Part of a small language model's weights.
Size: 12 layers, width 256.
Each number is 128 + 24 x the weight over its row's rms, rounded and kept within 0 to 255. Layers, rows and columns count from 0. The size above them is the row's rms in percent of the matrix's.

# layer 5 MLP up, 1024x256, rms 0.0422, rows 716-733, columns 128-255
size [105 101  96  97  98  89  98  98 101 101  98 103 112 127  99 122 101 105]
[[110 132 100 136 198 115 129 143 130 155 141 169 120 108 134 144 134 142 140 113 154 127 120  93 110  97  96 129 134 180 111 152 142  79 109 107 100 133  81 111 133 142 135 193 124 135 150 128 116 114 161 131 142 122 140 118 194 160 145 105 150 163  88 171 144 110 111  82 120 150 114 116 162 134 138 116  95 173 137 124 103  97 106 184  94 143  96 124 154 118 121 133 137 130 124 120  78 152  89 141 105  69 154 113 110 178 113 130 141 133 131 115 134 118 156 142 171 138 109 111 109 140 109 131 113 168 108 126]
 [104 107 127 137 118 121 132 143 164 165 114 147 102 100 141 174 138 173 163 161 162  79 131 149 132 101 134 147 100 121 134 133 191 152 151  96 130 141 147 116 134 111 117 115 119 102 152 161 128 137 162 137 149 111 148 145 166 118 101 111 136 108 124  94 172 119  60 147 139 159 145 124 114  80 143 104 135 139  87 178 103 155 110 110 105 135 114 160 121 152  88 157 156 128 119 127 125 120 123  85 158 136 113 136 150 134  89 121  90 143 153 129 133 122 100  69 107 170 169  91 105 148 149 114  83 119  65  91]
 [125  88 107 106 136 103  93  74 140  85 106 118 153 127 120 135 119  73  89 160 127 129  86 123  94  83 127 137 148 117 135 139 144  82  62 158 115 136 114 111 129  82 148 160 136 114 130  82  78 132 140 119 167 134 133 128 118 121  88 128  80 148 124  82 127 158 142 103 108 115  98  96 136 144 161 116 138 132 120 128 148 128 132 146 123 108 128 143 120 114 140 166 117 129 143 140 163 107  70 131 106 132 131 145  87 133  92 137 120 173 125 132 126 184 154 119 144 136 145 127 126 154 136 174 134 143 141 158]
 [141 101 126 110 135 166 119 144 107 132  77 130 110 152 131 147 152 131 147 103 143 176 126 150 113 137 165 105 133 152 133 174 157  98 139 102 143 156 164 148 112 124 114 141 113 114 174 139  99 153 141 111 144 108 104 163  92 153 150 130 140 155  96 107 130 126  98 105 140 137 139 118 127 181 157 110 103 112 161 114 133 139 150 113 133 137 102 121 166 110  91 100 114 118 127 141 121  87 124 118 121 115 160 101 147 143 172 133 121 141 189 127 166 169 141 179 144 158 157 130 136 138 161  97 114 134 156 115]
 [140 147 189 119 114 127 100 147 119 119 140 105 105  90 134 142 104 119  98 103 135  86 120 163  97 146 139 105 125 112 134 132 113 134 169 129 142  89 150 135 149 149 121 114 123 131 106 172 125 167 144 140 119 126 170 154 118 170 160 111 124 113 157 125 116 121  97 131 127 148 121 151 133 116 107 144 119 108 112 128 159 149 152 157 144 150 139 151 153 150 108 129  81  89 111 125 112 148 145 157 122 105 128 110 131 137 168 147 123 148 121 137  77 145 147 110 101  85  95 124 113 140 126 123 174  98 144 138]
 [118  84 108 143 112 140 127  96 122 188  93 160  96 143 160 133 160 140 141 138 151 179 113 144 139  85 136 178 126 141 109 111  95 164  51 111 133 129 131 117 148 116 117 122 111 138 113 120 119 157 117 114 126 123 131 145 134 127 124 100 126 194 161 132 131 121 129 120 163 147 161 153 119 170 108 104 125 108 156 118  78 132 126 130 151  78 112 126  94 146  92 113 135 123  99 107  90  92 123 114 141 128 115 140 139 128 133 139 125 174 142 129 132 156 165  85 115 122 171 131 121 167 158  84 131 111 144 125]
 [143 139 119 125 162  98 148 120 130 192 184  96 117 132 132 152 119 157 134 140 171  83  71 152 138 131 114 127  88 113 162 122 137 140 155 111 131 139 121 112 161 131 122 109 131  97 130 167 161  99  66 117 141 161 147 136 136  99 128 159 148 111 146 110 145 139 153 102 136 157  89 123 162 159 135 144  95 100 104 152 158 125 144  92 129 120 146 121 147 132 101 123 139 128 125 102 152 182 150 135 173  95 127 111 115 114 103 101 135 123 138 105 185 131  96 114 140 141 128 107 145 158 112  77 149 124 123 151]
 [119 143 108 128 124 144 160 156 106 133 124 181  88  83 136 160 141 153 119 129 101 110  94 153 142 113  82 172 105 123 151  96 129 124 111 136 110 139 147 156 146 136 118 113 121 108 141 134 138 122 157 143 144 123 148 138 129 100 134 159 114 126 103 162 119  77 156 120 115 156 142 135 116 150 107 133 152 108 157 155 146 106  88  73 124  97  83 119 151  83 129 119 123 100 151 181 137 147  64  93 146 141 117 128 141 112 108 105 124  98 132 119 144 141 119 116 148 110  95 123 130  99 118 126 164 134 113 183]
 [159 156 109 134 131  96 148  83 128 130 148 160 151 123 168 166 101 129 128 100 162 142  95  95 155 149 141 160 124 109 163 142 152  94 162 122  90 106 121 144 124 138 106 113 149 127  80 144 154 133 131  49 138 124 124  96 107 145 129 127 141 135 129 144 143 143 153  91 100 178 162 115  93  91 136 159  78 139 124 132 151 130 127 121 116 136 130 122 130 156 102 131 143 156  98 124 132  97 111 107 110 124 134 145 140 146 143  95 136 123  87  76 129 117  91 115 182  89 130 166 115 114 137 124 124 110 130 153]
 [106 134  95 181 155 126 122 157 151 156 116 137 168 122  96 153 127 152 139 113 103 105 149 146 134 132 158 157 117  65 100 123 109  70 118 131 132 117 121 117 122 147 114 148 109 132 120 164 109 119  86 115 102 174 114 124 141 159 144 110  94  84 107 127 156 152 105  89  80 117  66 132 141 124 117 117 171  87 164 153 129  82 138 142  99  90 152 125 110 117 135 103 118 116 138 135 133 133 129 145  93  84 168 168 134 125 156 138 113 168  99 127 104 102 138 100 136 134 133 164 135 115 128 145 146 137 125 147]
 [103 137 128 163 168 138 108 109 129 136 132 150 142  85 116 158 120 146 135 134 110 130  93 149  66 169 139 132 130 108 166 128 118 125 137 123  81 144 132 135 122 101 149  96 160 153 175 143 111 103  99 196 134 173 101 169 143 145 139 147 186  87 106 134 138 120 130 117  87 135 141 139 129 128 123 118 139  98 124 124 119 144 143 126 127  59 133 116 125 147  97 128 152 149 166 162 121  90 144 135 154 174 142 132 132 132  70 135  88 127 126 156 144 131  96  98  99 115 108 121 102 112  94 128 125 164 115 114]
 [135 183 153 136 141 101 178 129  90  97  83 137 165 120 129 140 163 130 103 118 111  95 142 138  82 143 135 126 136 110 155 143 148 101 161  87 102 130 110  83 109 153 109  71 145 158 131 150 125 119 155 163 110 108  94 154 133 170 148 128 102 143 171 119 142 159 140 155 113 100 166 104 138 132 127 155  75  67 122 136 133 157  83 166 147 101 110  93 117 141 157 120 113 142 126 157 112  81 117 101 113 117 107 121 120 153 117 153 117 147 150 122  99 149 121 105 130 158 123 159  92 122 116 119 135 145 112 126]
 [131 158 147 104 158  93 105 105 135 131 124 126 106 114 136 139  96 122 114 131 102  95  97 109 154 118 120 104 184 120 179 133 142 126 121 140 140 160 102 128 132 145 125 154 179 182 159 125 180 118 116 120 102 125 131 107 127 129 104 125 130 104 105  86  85  92 154  87 109  85  97  88  87 134 154  95 150 154 118 134 172 102 119 121 101 147 128 136 169 117 172 139 112 101 138 141 178 139 157 151 162 156 123  91 174 138 127 141 135  90 127 135 145 115 116 128 105 127  85 138 138 135 132 156 151 175 122 156]
 [123 134 111 148 107 131 152  79 118 164 106 168 132 112 130 138 136  96  77 164 152 114 106 126 160 148 167 141 149 131 128 108 148 101 124  87 152 185 134 103 130 124 115 108 138 148 151 134 125 162 103 127 151 141 103 141 116 116 135 164 102  98 127 103 165 122 149 135 105  72 128 134 143  67  91 128 138 118 175 142 119 164 110 153 144 128 146 115 142 156 130  90 125 120 108 169 155  88  88 138 120 128 143 103 163 119 159 108 119 139  94 158 127 139 134 102 147 158 119 123 173 127 171 163 122 114 135 132]
 [107 137 109 124  90 176 167  98 101 146 133 119 127 132 124 105  98 129 149 158 106 175 122 160  80 136 112 135 122 119 117 160 105 126 151 107 119 137 139 182 138 130 121 188 128 109  91  97 152  99 114 136 148 130 120 124  81 102 140 102 133 139 100 141 141 152 107 108  87 123 157 120 160  89 121  72 167 145 126 120 136 109 119 119 154 179 153  89 149 115  96 117 136 106 124 116 163 160 103 141 146 158 140 119 123 122 132 206 156 126  98 136 118 100 150 108 105  97 119 127 151 108 169 140  87 158 131 161]
 [ 87 110 131  89 135 117 132 141 147 123 128 156 140  62 152  93 144 105 165 122 111 118  86 115 118 127 115 130 155 165 150 147 133  99  98 101 138 118 175 135 111 105 128 134 127 152 143 151 123 100 160 145 159 149  85 134 117 132 103 109 161 106 156 120 113 119 129 109 147 131  98 124 124 116 149 134 121 140 145 127 112 126 107 113 110 193 132  96 138 120 143 124  85 172 114  95 145 156 121 117 122 137 137  93 100 154 126 128 156 182 107 139 128 142 111 149 103 133 184 104 130 158 128 129 173 125 137 121]
 [ 98  99 128 129  73 109 150 102 114 114 109 102  79 155 125 111 108  81 166  88 144 128 129 109 137 161 140 108 161 110 165 141 137 157  83 166 122 133 117  87 103 117 118 113 105 137 107 100  94 137 126 113 101 120  77 144 132 116 130 148 122 144 188 126  99 133 124 118 130 132 121 125 135 136 150 126 150 151 123 114 159 135 143 112  92 132 111 130 147 138 158 134 123 134  90 184 147 134  93 126 122  82 190 132  56 100 110 171 132 159  93 129 127 158  80 112 114 119 160 132 112 102 130  79 152 101 157 164]
 [157 163 136 127 136 138 174  92 140 120 155 116 111 150  72  98 121 152 137 178 135 137 125 144 129 148 148 147 162  83 130 152 130  66 136  99 103 113 125 123 143 175 141 116 164 152 129  64 141 130 152 100 104  92  90 120 120 121 153 149 130 112 148 104 142 112 157 110 150 131  98 107 113 106 111  81 116 123 107 110 113 152 142 137 110 122 136 108  87 116 115 143 109 127 164 106 116 143 121 130 137 119 134 161 136 155 114 142  96 121 125 144 142 115 124 148  82 195 191 144  60 144 166 122 137 139  96 120]]
# layer 5 MLP down (transposed), 1024x256, rms 0.0426, rows 716-733, columns 128-255
size [102 100 104 102 106  89  98 104 100 102 100 107 106 111  98 107  99 106]
[[124 134 140  99 132 128 159  95 118 112 136 112 150 147 131 139 148 134 105 163 165 143 127 137 147 117 140 112  89 119 176 144 161 162 119 142 206 140 125 145 126 157 116 118 109 160 115  92  66 133 125 102 138  69  99 100 105 122 125 132 148 139 142 105 152 112 138 119 104 102  97  65 138 120  92 151 128 128 186 164  88 139 138 153 128 159 142 100 146  98 137 163 114 143 117 129 170 143 128 134 121 167  93 124 116 144 127 124 147  99 135 167 148 160 133 117 122 176 128 113 111 135 144 140 117 129 114 136]
 [121 124 101 106  83  87 109 154 134 121 136 129 126 119 128 189 131 170 163 173 155 130 104 143 143 112 108 152 120 126 117 138 175 140 152  81 172 127 156 132 158 100 118 125 114  98 166 142 100 149 127 147 122 119 149 147 164  96 114 132 116 100  70 101 161 143  81 139 155 153 142 132 130 126 108 168 116 137 123 135 154 141 129 100  87 152 101 136 139 147 131 145 170 121 134 112 167 154 148 100 153 170 169 131  96 130 126 113  99 131 131 114 110 148 116 104 169 124 184 136 132 141 139  93 131 110 102 107]
 [126 122 130 127 128 111  87  62  98 138 149 108 153 135 181 160 107 136 149 138 107 155 110 142 120 137 113  70 121  68 102 105 129 108 108 133 131 132 116 110 130 151 146 169 124 116  59 107 144 105  99 174 143 123 119 116 153 143 170 130 164 141 123 123 135 159 185 104 152 137  99 118  96 133 124 117 107 132 159 113 150 139 125 118 133 108 136 115 121 123  79 120 124 116 134 125  93 102 148 116 126 141 142 148 120 142 139 142 173 137 131 120 158 168 145 113 141 139  65 177 133 142 132 148  65 129 173  97]
 [132 146 131 113 107 133 111 149 133 151 140  99 163 157 140 120 161 124 181 136 124 131 136  90 120 119 125 105 123 114 121  95  88 158 148 135 124 147 147 116 142 145 130 155 108 106 159 117 172  93 125 129 136 114  92 139  93 149 159  90  84 135 148  89 132  87 141 139 113 141  99 139 129 101 141  98 133 122  65 141 110 160  98 132 110 134 106 127 105 108  83 113  98 177 121 135  56  96 115 122 131 134 144 122 134 120  94 150 147 149 168 134 140 151 114 152 134 170 153 144 114 181 135 112  93 107 140  86]
 [137 112 156 147 120  66 122 124 152 121 108 137 110 122 161 211 123  94  74 139 127  82 149 122 127 110 122 135 121 108 130 114 128 130 192 125 159  81 160 122 120 131 162 139  90 131  95 193 166 143 126 114 129 139 143 108 100 147 125 118 130 102 155 124  98 103  83 139 114 111 117 151 157 153 105 111 110 118 161 124 163 160 128 154 137 123 152 156 152 155 118 128 130 107 135 136 109 105 117  76  99 136 137 149 111 119 172 154 120 148  92 108 119 104 132 129 107  78  98 136 135 110 141 132 100 145 153 154]
 [123 136 101 151 118  87 143 107 137 114 123 116 111 104 161 139 112 114 157 126 131 122 147 151 115 189 146 127 169 127 141 120  79 146 160 128 110 146 158 129 115 149 149 153 159 130 114 144 162 108 145 165 103 129 101 160 148 135 118 110 146 151 151 180 106  98  88 168 114 106 171  88 137  96 119  99 104 139 128 105 142 100  99 136 105 135 131 109 166 124 157 138 116 162 174 110 138 111 111 179 170 135 121 146 105 132 131 140 127 112 133 158  93 130 133 188  84 158  77 163 106 142  87 106 143 162 157 107]
 [111 115 107 133 133 107 127 116 121 119  88 134 115 115 132  92 106 152 146 130 110 155 124 125  90 134 118 148 150 159 136 136 156 138 147 152  83 136 154 149 106 118  77  88 126 155 129 134 138 190 136 103  99 133 141 153  86 106 104  90 130 130 170 133 117 101 141 171 115 156 174 178 115  95 104 120 156 157 101 201 103 126 151 125  96  87 134 165 135 107 130 154 118  98 108 174 104 173 103 144  96 140 142 132 160  95 138 149  99 189 132 105 129 162 148 126 138 113 138 143 115 109 123  87 117 141 124 135]
 [135 135  96 130 134  92 153 107 108 148 141 146 108 131 100 154 155 121 128 138 117 123 113 134 127 101  85 129 145 125  86 121 124 127  80 132 131 163 126 131 153 119 117 142 100 115 151  94 161 123 147 113 149  99 123 140 119 101 118 154  83 141 139 162 114 123 130 131  80 144 153 141 123 130 133 128 161  99 133 117 171 116 106  80 119  92  93 146 140  62 121 156 115 122 166 162 132 139  98 127 151 148 125 111 143 127 120 145 109 137 113 151 157 171 105 139 112 144 117 115 119 127 147 147 165 159 106 113]
 [ 95 135  97 143 145 151 103 147 106 163 167 162 109 154 146 110 152 112 112 141 112 133 108 117 185 138  39 134 157 163 101  81 102 160 104 139 129 128 140 167 121 129 158 165  90 105 104 138 164 167 130  77 106 157 146 132 122 117 144 120 143 158 139 130 101 117  98 110 159 105 103 145 131 129 140 150 167 182 124 118  91 126 136 129 130  87  99 130 105 113 119 100 159 129 120 162 105 121 136 121 155 217 123 143 103 115 130 148 134  96 149 141 141 132 141  86 134  89 125 125 173 125 105 117 109 107  80 133]
 [125 154 114 151 102 126 155  91 119 124 117 123 114 115 101 138 159 144 183 130  93 175 158 114 140  82 145 157 129  91 138 109 145 125 108 108 129 155 122 131 130  92 102 139 139  98 131 139 176 142  71 181 140 121 134 140  94 123 162 153 120 110 122 120  86 156 165 129 139 132 136 120 129 167 143 172 132 123 111  81 134 153  89 127 125 114 101 112  99 116 146 124 129 152 140 129 111 160 165  79  97 128 152 123 104 155 125 112 130 121 156 132 109 109 136 109 123 119 134 164 165 117 100 156  85 121 110 151]
 [141 135 131 166 102 119 130 179  98 117 180 144 110 151 114  76 134 144 132 130  96  77 144 149 136 122 160 105 147 122 105 179 149  79 141 178 157 144 118 117 140 120 114 180 136 108 136 127 138 109 138  84  91 123 121 101 134  75 167 155 134 145 125 117 153 132 142 114 199 137 158 138  83 150 121 143  94 170 156 150  64 142 116 134 131 139 130  98 121 126 111 157  94 137  91 100 135 138 109 143 120 111 118  80 162 141 122 173 163 148 102  93 128 154 142 137  98 136  99 145 122 144 141 137 153 103 140  85]
 [129 129  87 116 141 102 145 132 121 121 151 147 108  98 131 116 165 118 135  68 117  99 118  97 131 210 126  74 128 145 152 109 115 105 119 148  92 132 116  98 110 125 126 114 166 124  87 146 151 106 124 178 100 113 115 131 149 151 154  91  98 161 133 107 173 117 144 124 129 122 161 142 150  93  92 163 111  75 124 160 123 155  84 156 117 146 104 123 113 139 163 130 137 165 124 137 121 111 121 115 117 106 100 127 150 136 102 163 106 129 125 123 123 110 164 127 113 158 112 137 101 128 147 139  99 173 128 139]
 [ 86 179 115 124 113 109 117 118 145 155 115 186 133 102 145 120  84 112 159 107 119 126 123 125 153 140  93  98 121 117 144 145 121 171 103 130 119 190 174 118 141 123 137 154 215 105 149 118 135 114 124 107 134 125 121  97 116 138 156 174 120 117 167 100 145 136 140 152 124 110  96 142 111 166 122  85 153 160 136 110 158 126  73 135 104 118 130 123 135  98 120  95 111 102  81 141 119 129 129 134 116 126 113 101 162 144 118 146 182 183 114 114  95 113 140 157 128 143 115  90 162 128 128 127 146 128 142 141]
 [119 111 153 140 114 107 142 132 172 149  95 128 104 133 166 127  86 124 135 116 124 126 134  62 180 107 138 159  96 123 134 150 132 131 160  76  91 175 134  95  94 109 112 168 115 133 171 144 153 142 110 141 135  90 138 118 127 109 118 165 127 141 111 136 110  74 161 131  84  97 101  78 104 104 149 113 186 201 156 147 119 154 122 144 163 105 164 113 135 144 112 110 110 158 167  90 112 126 137 101 129 123 141 102 135 114 146 101 174 111 139 125 136 183 136 111 122 128  99 107 126 127 149 161 102 134 137  96]
 [113 121 131  93 150 120 121 102 151 146 117 143 107 141 152 127  84 144 178  95 173 153  87 122 149 126 135 130 105 158 155 110 147 145 123 141 141 152  94  99 118 126 130 103 103 150 170 173 132 149 149 144 140 107 124 111 137 116 148 160 122 111 127 145 122 132 116 114 139 152 117 146 135 112 156 173 106 134 157 136 158 148 110 122  91 126 154 152 153 107 137  88 151 130 122 103 106 166 155 139 140 101 118  91 142 133 146 114 103 161 109 146 157 122  95 108 155 120 124 102 111 157 103  53 118 138 120 112]
 [ 96 142 171 121 158 146 123  73 143 115 104 157 118 113 163 123 133 113 106 104 143 137 176 149 122 137 137 148 153 131 126 110 143 163 135 104 127 114 115 112 107 100  85 133  90 148 127  73 148 121 154 156 155 111  80 159 162 175 141 145 115 135 116 115 116 126 105  94  96 144 112  78 101  99  79  96 125 137 122 153 134 117 106 107  89 100 139 141 145 167 143 137 125 116 111 138 119  96 159 137 117 123 138 128 146 134 111 160 100 134  98 144 145 127 114  97 109 138 111  98 121 120  88 111 132 131 141 124]
 [144 140 174 117 111 191  94 145 149  99 141 106 125 111  49 101 107 120  67 171 195 178 168 122 139 103 108 158 114 119 147 145  95  48  82 147  95 119 117 124 106 136 130 120 153 163 153 129 131 139 140 155 130 150 113 121 166 125 145 149 103 131 126 115  79 136 153 100 101 158 139  97  80 171 126  90 113 150 125 151 138 132 161 146  99 133  96 164 138 140 151 127 148 129 146 117 157 146 157 122 107 125 114 126 116 112  95 133 132 125 140 168 123 110 136 115 116 141 153  95 176  84 124 114 111 123 129 142]
 [156 134 107 138 119  90 120 109 112 106 158 141 115 105  95 136 121 139 184 136 121 160 110 116 129  95 115  89 110 151 146 119 141 124 140 104 168 182 141 146 134 159 116  83 158 125 129 146 113 141 102  86 141 124 161 141 124 117 156 137 127 146 135 134 101 114 104 122 144 117 146 126 146 165 130 149 146 140 141 105 110  57 128 119  88 145 174 137 139 152 115 122 153  86 135 101 150 116 150 155 190 108 147 120 114 123 121 164 136 113 137 108 158 128 122 135 112 154 167 157 139 151 149 126 104 131 116 148]]
# layer 5 MLP gate, 1024x256, rms 0.0429, rows 717-734, columns 128-255
size [ 94 106 103  95  87 104  91  99 103  99 102 110 126 101 127  95 118 106]
[[122 178 118  66 143  97 139  94 129 164 142 109 153  90 115 137 138 119  95 147 118 116 139  89 175  98 109 113 135 127 122  92 110 166 111 122 155 135 108 111 138 125 133 144 150 137  71 107 136 135 133 122 162 108 113 142  98 106 120 158 131 151 146 137 154 135 112 158 109 129 108 141  91 102 154 142 158 121 144 104 155 103 134 165 116 152 135 126 145 127 119 140 127 125 132 123 142 117 150 147 161 131 144 127 114  70 149 135 121 111 159 131 100 177 130 104 124 143 166  90 112 104 133 178  79 135 110  82]
 [105 138 123 116 107 109 147 178 186 117 119 120 110 109 127 116 127  81 126 120 100 109 107 131 131 113 132 175 154 154 109 125 117  76  98 122 102 129 128 142 127 128 103 127 101 133 168  85 126 156 150  89 136 119 128 135  82 110  98  97 117 120 109 130  90 138 166 128  88 113 140 100 122 114 163 147 126 111 105 115 118 140  98 120 118 153 128 142 132 102 139 132 110 142 131 167 156 140 115 168  96 116  70 149 100 103  93 128 145 153 154 141 113  93 119 158 147  91 197  91  94 106  92 144 211 131  76 153]
 [182 139 118 138 136 115 170 129  79  66 117 133 119 120 134  95 130  96  91 114 151  89 104 141 128 126 119 121 147 149 128 147  90 122 137 115 109 127 119  84 128 121 112  92 126 138 131 111 129 152 115 113 170  99 131 117 103  93 141 121 182 107 137 163 161 135 101 112 150 114 125  98 149 133 113 126 120 127 166 116 116 140 131 140 167 105  99 164 155 106 168 156 112 111 146 132 166 134 147 119 118 131  93 111 137 133 136 105 117 132 105 115  91 147 190  99 106 125 140  95 153 127  88 157 117 140 116 163]
 [ 85 142  79 168  99 127 168 110 160 130 104 140 140 187 152 167 130  92 124 130 117 140 138 112 145  89 115 140 189 153 140 118 124 120 139 122 105 163 107 119 125 129 159 175  94 118  89 103 108  85 121 125 154 142 143 158 159 114 116 136  68 107 144 145 106 128 139  97 101 138 156 118 121 147 152 140 135 138 132 136 130  73 131 129  99 173 163 144 141 113 149 141 134 178 122 188 146  70  84 128 117 131 115 131 138 115 145 131 116  98 126 113  81 143 128  74 168 100 149 158 127 101 172 164 117 125 122 189]
 [131 155 126 118 142 106 129  65 119 122 169  93 137 125 112 147  73 133 132 146 115  94 137 111 106 158 134 112 135 114 120 113 130 118 136 106 144 133 110 132 126 130 119 115 134  80 105 121 157  63 133 135 137 137 121 132 110 154 121 111 132 104 122 182  77 141  91 120 112 124 124 148 176  93 127 132 112 143 149 118 120 102 170 170 132 179 135 161 132  83 168 146  85 124 145 130 129 148 141 131 142 112 148 121 129 164 130 153 130 121 122 147 107  66 124 136 132 125 113 154 156 129 132 122 122 130 112 136]
 [136 134 189  89 174  81 139 135 157 161 173 138 155  96 131 164 130 136 101 154 144 134 132 154 158 126 150  95 142 124 122 104 143 115 108 116 149 123 127  76 141 105 119 139 114 153 125 136 146 113  93 136 155 131  94 140 194 116  91 176 125 139 121 149 100 140 172 135 153 128 128 134 147 127 137 143 137 114 148  77 181  90 167 108 158 164 105 113 147 104 117 121 139 128  87 104 145 149 174 111 124 147 119 157 102 107  72  97 121 138 113  84 166 131 135 101 103 140 117 159 137 108 142 106 104 159 127 123]
 [145 112 105 117  97 165 146 137 134 142  94 146 108 107 169 145 133 145 144 148 131 126 125 101 143 113 112 141 132 120 165  86 159 161 108 133 132 113 137 152 137 145 150 102 108 115 117 127  64 131 160 140 118 121 169 116 124 121 159 107 162 133 114 183 148 127 152 169 177  92 111 135 146 143 101 136 112 147 123 159 111  68 126 168 146  98 136 126 137  63 146 106  82 105 122 166  97 182  82  81 154 151  97 145 128 125 117 120 152 106 139 130 121  74 176  75 137 122 103 136  89 132  83 137 106  92  94 189]
 [ 76 118 134 149 114 165 121 140 144 112 109 123 107 104 106 107 151 124 135 174  66 129 121 120 127 129 106 138 144 159  71 115 119 161 104 133 141 185 148 139 112 158 114  95 103 108 104 151 126 126 146 198 119 113 116 139 146 104 122 140 133 112 117  97 137 156  96 137 151 103 126 132 135 110 131 166 114 109 105 137  83  99 158 129 112 164 137 118 111 101 159 128 122  87 112 197 139 122 129 147 106 144 160 148 145 127 160 121 152 180 120 163 136  79 153 138 105 129 131 103 108 157 130 132 141 111 128 114]
 [127 130  48 137 139 155 118 154 149 140 138 129 160 172 148 173 150 134 128 138 150 119 121 143 119 152 141  78 115 134 148 157 118 173 156 130 122 138 107 161 130 147 170 113 128 136 159 128  86  91 136 112 106 131 153 141 145 152 122  85 118  82 109 147 164 128 114 120  65 112 105 130 146  96 140 131 137  88 108 159 164  96 132 143 139  75 149  88 133 164 103 160 152 147 148 153 126 143  72 128 137 117 110 132 140 105 156 119  81 116  86 139 169  93 139 153 160 149 142 133  81 151 145 156 154 163 139 134]
 [119 145 117 155 167 142 101 111 129 123 135 160 152  86 101 137 126 137 162 126 122 108 123 165  83 148  87 113 141 116 166  84 124 177 119 116 137 110 121 136 109 117 157  96 143 122 144 138  80 144  84 192 133 163 107 160 137 117 140  98 201 109 105 102 118 120 135 118 114 110 135 141 106 146  98  99 143  85 128 130 137 132  93 115 149  92 148 110 144 121  85 130 135 143 139 130 124 101 169 165 141 148 120 142 129  81  89  92 110  89 141 152 151 117 103  96 153 121 111 100 115 104  77 118 113 102 124 135]
 [128 101  71  95 120 143 123 116 122 124 149 126 134  93 139 107 126 141 112  86 147 119 104 133 154 127 141 105 125 151 142 113 144 108 105 163 147 101 105 137 137  92 152 126 140 151 150 149 113 115 101 147 154 151 101 110 155 143 147 139  90 124 124 174 168 116 146 162 124 109 149 131 148  95 115 139  54 136 130 124 128 113 131 164 120 139 118 114 107  92 137 165 132 235 148 162 115 133 148 119 168 102 108 129 161 135 125 115  94  93 143 150 100 146 135 127 115 169 168  96 112 134 186 112 102 122  89 144]
 [173 109 142 135  87 101 141 132 107  91 168 116 136  86 111  92 131 107 186 134 106  99 106 124 132 137 150 100 154 134 152 122 126 118 131 136 149 101 152 128 115 123  93  49 133 114 146  70 122 131 142  90 140 137 100 113 128 141 140 157 132 105  98  89 147 117 134 146 147  86  90  99  73  90 156 119 143 101 155 156 108 165 174 113 133 130 106 179  90 117 116  96  99 110 113 129 155 175 156 134 132  87 141 147 138  95 132  98 105 118 133 159 113 105 160  95 116 135 139 186  85  87 106 172 112 101 153 144]
 [146 149  93  95 151  80 160 110  85 171 176 148 117 109 153 132 148 121 134 142 139  59 113 145  82 166  85 118 161 130 130 130 125 122 114 123 174 124 120 121 119 131 130  94 144 124 137 138 156 135 128 146 138 116 122 163 142  86  84 130 140  70 110 133 157 108 117 103 150 141  77 150 140 115  67 194 144 122 133 159 139 162 160 133 165 119 103 131 123 141 109  98 132 117  63 137 128 135 115 105 165 134 154 141 119 139 120 112 118 144  73 120 130 127 115  97 136 109 165 151 160 122 132 134 147  87 128 147]
 [123 135 124 136 124 124  88 134 166  66  99 155 128 109 180 114 131 133 104 133 100 126  84 134 136 101 142 101 107  71 169 134 106 138 156 107 135 137 127 141 155 119 102 110 130 153 153  68 140  71 160 118  89 135 123 159 145 110 154 126 153 124 111 173  90 148 118 113 113 125 125 124 118 112 121 150 137 176 153 140 156 131 152 127 121 148  82 122 120 128 157 114 127 128 137 129 116 114 118 150 174 113 123 120 177 144 100 122  82 107 124 122 131 143  95 150 142 129 137  74 135 155 111 118 111 138 124 116]
 [128 126 137 171  72 132 137 140 121 136 139 167 122 137  71 126  89 157 118 142 122 170 142  84  82 130 115 144  96 146 155 126 117 123 139 140 136 151  91 116 126 133 141  94 121 116 105 145  83 111  83  97  87  96 167 139  91 114 125 142 142 115 123 119 165 119 130 166 111 100 175 142  97  95 135 150 190  89 126 121 108 168 138 128 131 130 104 151  80 100  96 141 142 117 112 173 123 144 115 113 105 144 125 140 115 107 159 101 160 145 147 131  99 127 157 113 150 105 102 183 104 130 153 163 125 137 118 133]
 [119 150 102 114 121 163 164  88 119 176 103 147  72  95 129 122 114 153 115 135 158 147 133 133 206 131 142 121  85  90 104 134  90 146 116  99 144 136 169 176 130 105 100 137 141 135 185 127 127 141 107 114 131 115 127 120 150 110 118 143 154  95 141 107 115 150 124 159  79 157 116 116 137 101 113 152 117 140 130 156 153 133 151 108 141 149 128  88 127 153 176 125 166  87 122 114 133 122  86 133 142  97 159 153 115  98 112 114 132 144 135  87 148 125  75 114 149 121 182 142 128 130 133 124 105  71 110 134]
 [132 134 101 127 156 134 126 109 101 152 127 106 154 136  93 156 126 111 137 129 136 130 136 115 139 153 118  96  87 136 144 110 152 187 162 121 126 116 129 129 148 150 135 115 140  99 167 127 153 129 126  95 109 129 168 142 128 130 169 150 106 137 113 156 142 109 103  92 130 143 118 124  90 148 159 123 151 184 145 101 124 105 127 162 127 160 131 154 116 149 111 160 151 143 143 103 163 118 119 125 157 108 143  82 116  97 133 156 131 129 161 108 137 116 130 155 135 174 158 139 115 119 114 100 146 109 108 155]
 [111 154  91 156 152 133 165 133 148 106 121 152 146 124 163  97 101 114 161 149 111 133 105 129 165  91 149 140 166 151 123 123 101 138 136 104 107 103 108 120 146 169 148 105 107 110 125 130 124  81 125 111 129  84 143 192 131 117 109 137 142 151 108 107  99 115 151 114  98 111 130 142  98 131  97 112 117 109 107 125 140 106 138 167 143 116 131 106 129 109  96 120 122 135 133 144 103 144 142 139 104 117 123 111 148 115  96 134 131 114 132 147 122 119 141 132 115 108  76 129 108  89 108 168 152 177 126 146]]